Weights of a small GPT-style language model, trained from scratch on English Wikipedia.
Size: width 640, 10 heads of 64, MLP 2560 GELU, vocabulary 21941, 78.7M parameters.
Training: a variant of SOAP for these matrices, 624M tokens, 2667 steps.
Each number is 50 + 10 x the weight over the matrix's rms, rounded and kept within 0 to 99. Layers, rows and columns count from 0.

# layer 7 attention key, 640x640, rms 0.165, rows 561-569, columns 320-399
46 55 43 52 49 51 48 38 51 43 61 49 57 56 41 55 57 53 59 76 76 47 39 51 55 39 46 64 68 67 47 76 39 57 43 48 56 62 48 62 55 34 48 32 55 31 64 55 42 59 38 42 58 61 57 78 48 56 40 63 37 20 65 52 40 56 75 58 65 42 44 64 41 51 44 59 51 39 47 51
26 45 43 64 47 43 36 35 36 30 46 48 54 59 53 65 35 42 47 39 54 41 54 54 56 45 58 45 68 37 57 25 54 52 28 42 58 43 44 53 35 40 33 55 55 47 42 49 64 58 65 48 51 46 45 43 62 33 28 61 44 35 51 55 45 47 44 34 57 46 42 53 54 60 68 43 55 45 44 60
33 62 43 48 57 43 47 72 39 65 49 56 56 45 44 52 61 36 46 47 46 51 34 74 51 51 50 28 51 55 56 47 51 47 46 56 47 50 45 42 45 46 47 49 58 63 43 59 42 53 50 62 47 50 31 37 58 40 37 41 72 49 37 54 40 37 44 52 50 49 54 41 50 53 64 49 62 63 38 64
54 21 56 52 61 66 45 58 74 53 41 63 58 48 43 64 32 54 50 56 34 41 55 48 38 52 39 39 71 66 74 59 56 58 27 64 63 58 21 63 48 43 40 54 58 69 40 51 53 61 57 56 43 62 57 44 59 56 65 57 42 49 64 61 45 34 40 54 40 53 46 48 60 62 66 53 43 64 49 45
51 51 61 47 44 34 39 52 44 49 49 51 54 53 56 59 69 43 60 56 38 48 45 58 43 46 49 65 76 41 48 46 55 41 52 46 53 38 26 55 53 49 29 57 40 46 50 68 71 58 50 59 51 53 60 43 51 41 43 45 53 73 74 36 49 45 48 44 50 35 54 26 49 50 45 49 25 56 45 44
50 53 48 57 23 54 47 76 52 27 46 40 44 46 47 51 54 45 54 54 53 37 38 68 33 49 32 60 34 39 54 47 26 58 41 51 70 35 29 56 72 49 31 40 45 50 67 48 55 62 40 50 56 50 33 68 32 48 61 39 40 49 42 58 30 45 55 54 59 71 53 41 69 42 41 52 71 57 50 67
58 33 56 46 50 44 61 36 41 44 46 39 45 35 43 51 55 55 65 50 61 48 50 51 46 32 55 49 43 66 43 52 47 42 53 57 43 69 57 52 39 57 59 53 48 59 56 60 53 43 58 59 69 53 39 50 49 50 31 62 32 53 34 61 41 43 42 59 44 50 56 53 42 41 51 23 52 54 29 44
54 46 58 54 52 42 53 69 45 43 30 43 48 62 52 30 57 38 48 78 57 38 35 52 51 44 65 41 54 47 44 45 31 59 34 44 25 55 53 47 33 76 59 65 35 48 45 47 49 56 58 52 62 56 30 62 63 53 47 66 39 47 48 55 46 44 58 45 44 54 46 62 64 60 52 48 53 53 41 42
29 56 57 49 46 48 36 60 48 53 58 56 59 42 57 67 51 55 47 34 43 64 56 45 46 52 53 37 56 47 66 40 37 47 42 46 55 56 58 56 44 38 27 44 45 41 51 51 68 41 53 37 54 37 75 52 60 35 79 38 57 49 53 29 44 44 57 60 52 48 52 45 53 47 39 59 61 47 41 62
# layer 7 attention query, 640x640, rms 0.17, rows 562-569, columns 320-399
50 51 59 41 45 58 59 57 47 36 50 64 44 63 40 49 45 28 48 60 55 52 44 62 48 51 36 45 58 48 52 69 43 60 50 72 51 51 60 53 52 66 48 33 82 38 30 60 61 43 38 52 57 48 49 47 57 48 55 60 36 51 47 58 46 46 29 54 56 43 54 52 56 36 52 57 60 43 64 64
42 57 45 54 56 66 56 42 51 72 58 38 49 48 53 38 59 66 36 56 48 48 52 64 53 49 56 50 45 53 58 42 51 46 42 45 46 61 68 50 57 35 60 54 48 53 27 34 61 63 39 55 58 43 54 39 56 44 52 59 62 38 58 57 59 38 25 35 39 48 44 47 64 63 36 37 66 57 52 62
36 54 39 56 45 39 42 43 67 41 58 57 44 68 48 65 58 25 47 50 34 45 47 72 57 58 54 50 51 25 52 28 51 46 60 62 45 84 71 42 57 58 48 52 58 44 55 53 38 41 68 67 51 49 48 61 56 56 61 50 31 48 53 62 42 53 63 46 66 64 38 44 44 43 33 49 51 59 37 53
54 56 51 63 45 48 53 54 58 50 58 46 34 50 44 48 49 48 54 53 53 61 45 71 28 41 43 32 42 34 45 49 57 33 47 50 48 56 60 44 48 59 56 57 61 53 44 54 55 58 69 43 54 59 36 52 43 51 52 48 39 60 51 35 52 57 46 48 36 39 39 48 41 65 47 67 41 42 70 50
60 56 48 45 55 65 35 44 48 45 47 59 52 52 49 50 44 58 49 30 56 42 57 43 48 41 58 44 55 34 52 52 49 45 56 46 62 44 52 59 66 50 53 44 37 38 46 57 46 47 70 52 53 57 49 57 63 53 55 50 31 58 53 45 67 68 41 52 75 45 36 39 33 47 36 47 51 43 69 28
61 51 48 62 56 52 60 56 66 51 45 46 35 46 39 44 43 60 68 54 54 63 48 23 66 62 49 45 42 59 37 39 66 60 39 59 23 49 47 52 29 54 51 46 73 39 53 35 55 57 35 58 48 44 60 52 55 58 57 45 60 47 44 57 35 50 58 62 43 46 88 45 46 56 57 56 25 39 39 42
50 51 70 38 62 72 49 46 51 65 59 44 56 47 38 61 45 46 69 48 34 51 63 50 32 58 61 28 45 41 50 39 58 28 45 49 36 45 50 59 55 42 45 69 60 62 50 46 32 50 52 51 46 36 37 35 52 47 50 52 58 74 67 39 52 46 52 39 46 49 41 41 43 55 42 45 40 44 44 48
57 34 56 56 46 36 62 44 39 39 48 50 38 71 57 59 51 58 46 58 56 53 49 70 60 45 50 45 56 61 54 61 60 65 48 33 47 63 40 45 39 48 50 47 60 67 65 61 55 46 51 49 49 55 48 54 45 51 60 50 56 74 57 43 51 58 52 46 55 39 64 42 35 51 39 50 37 54 56 58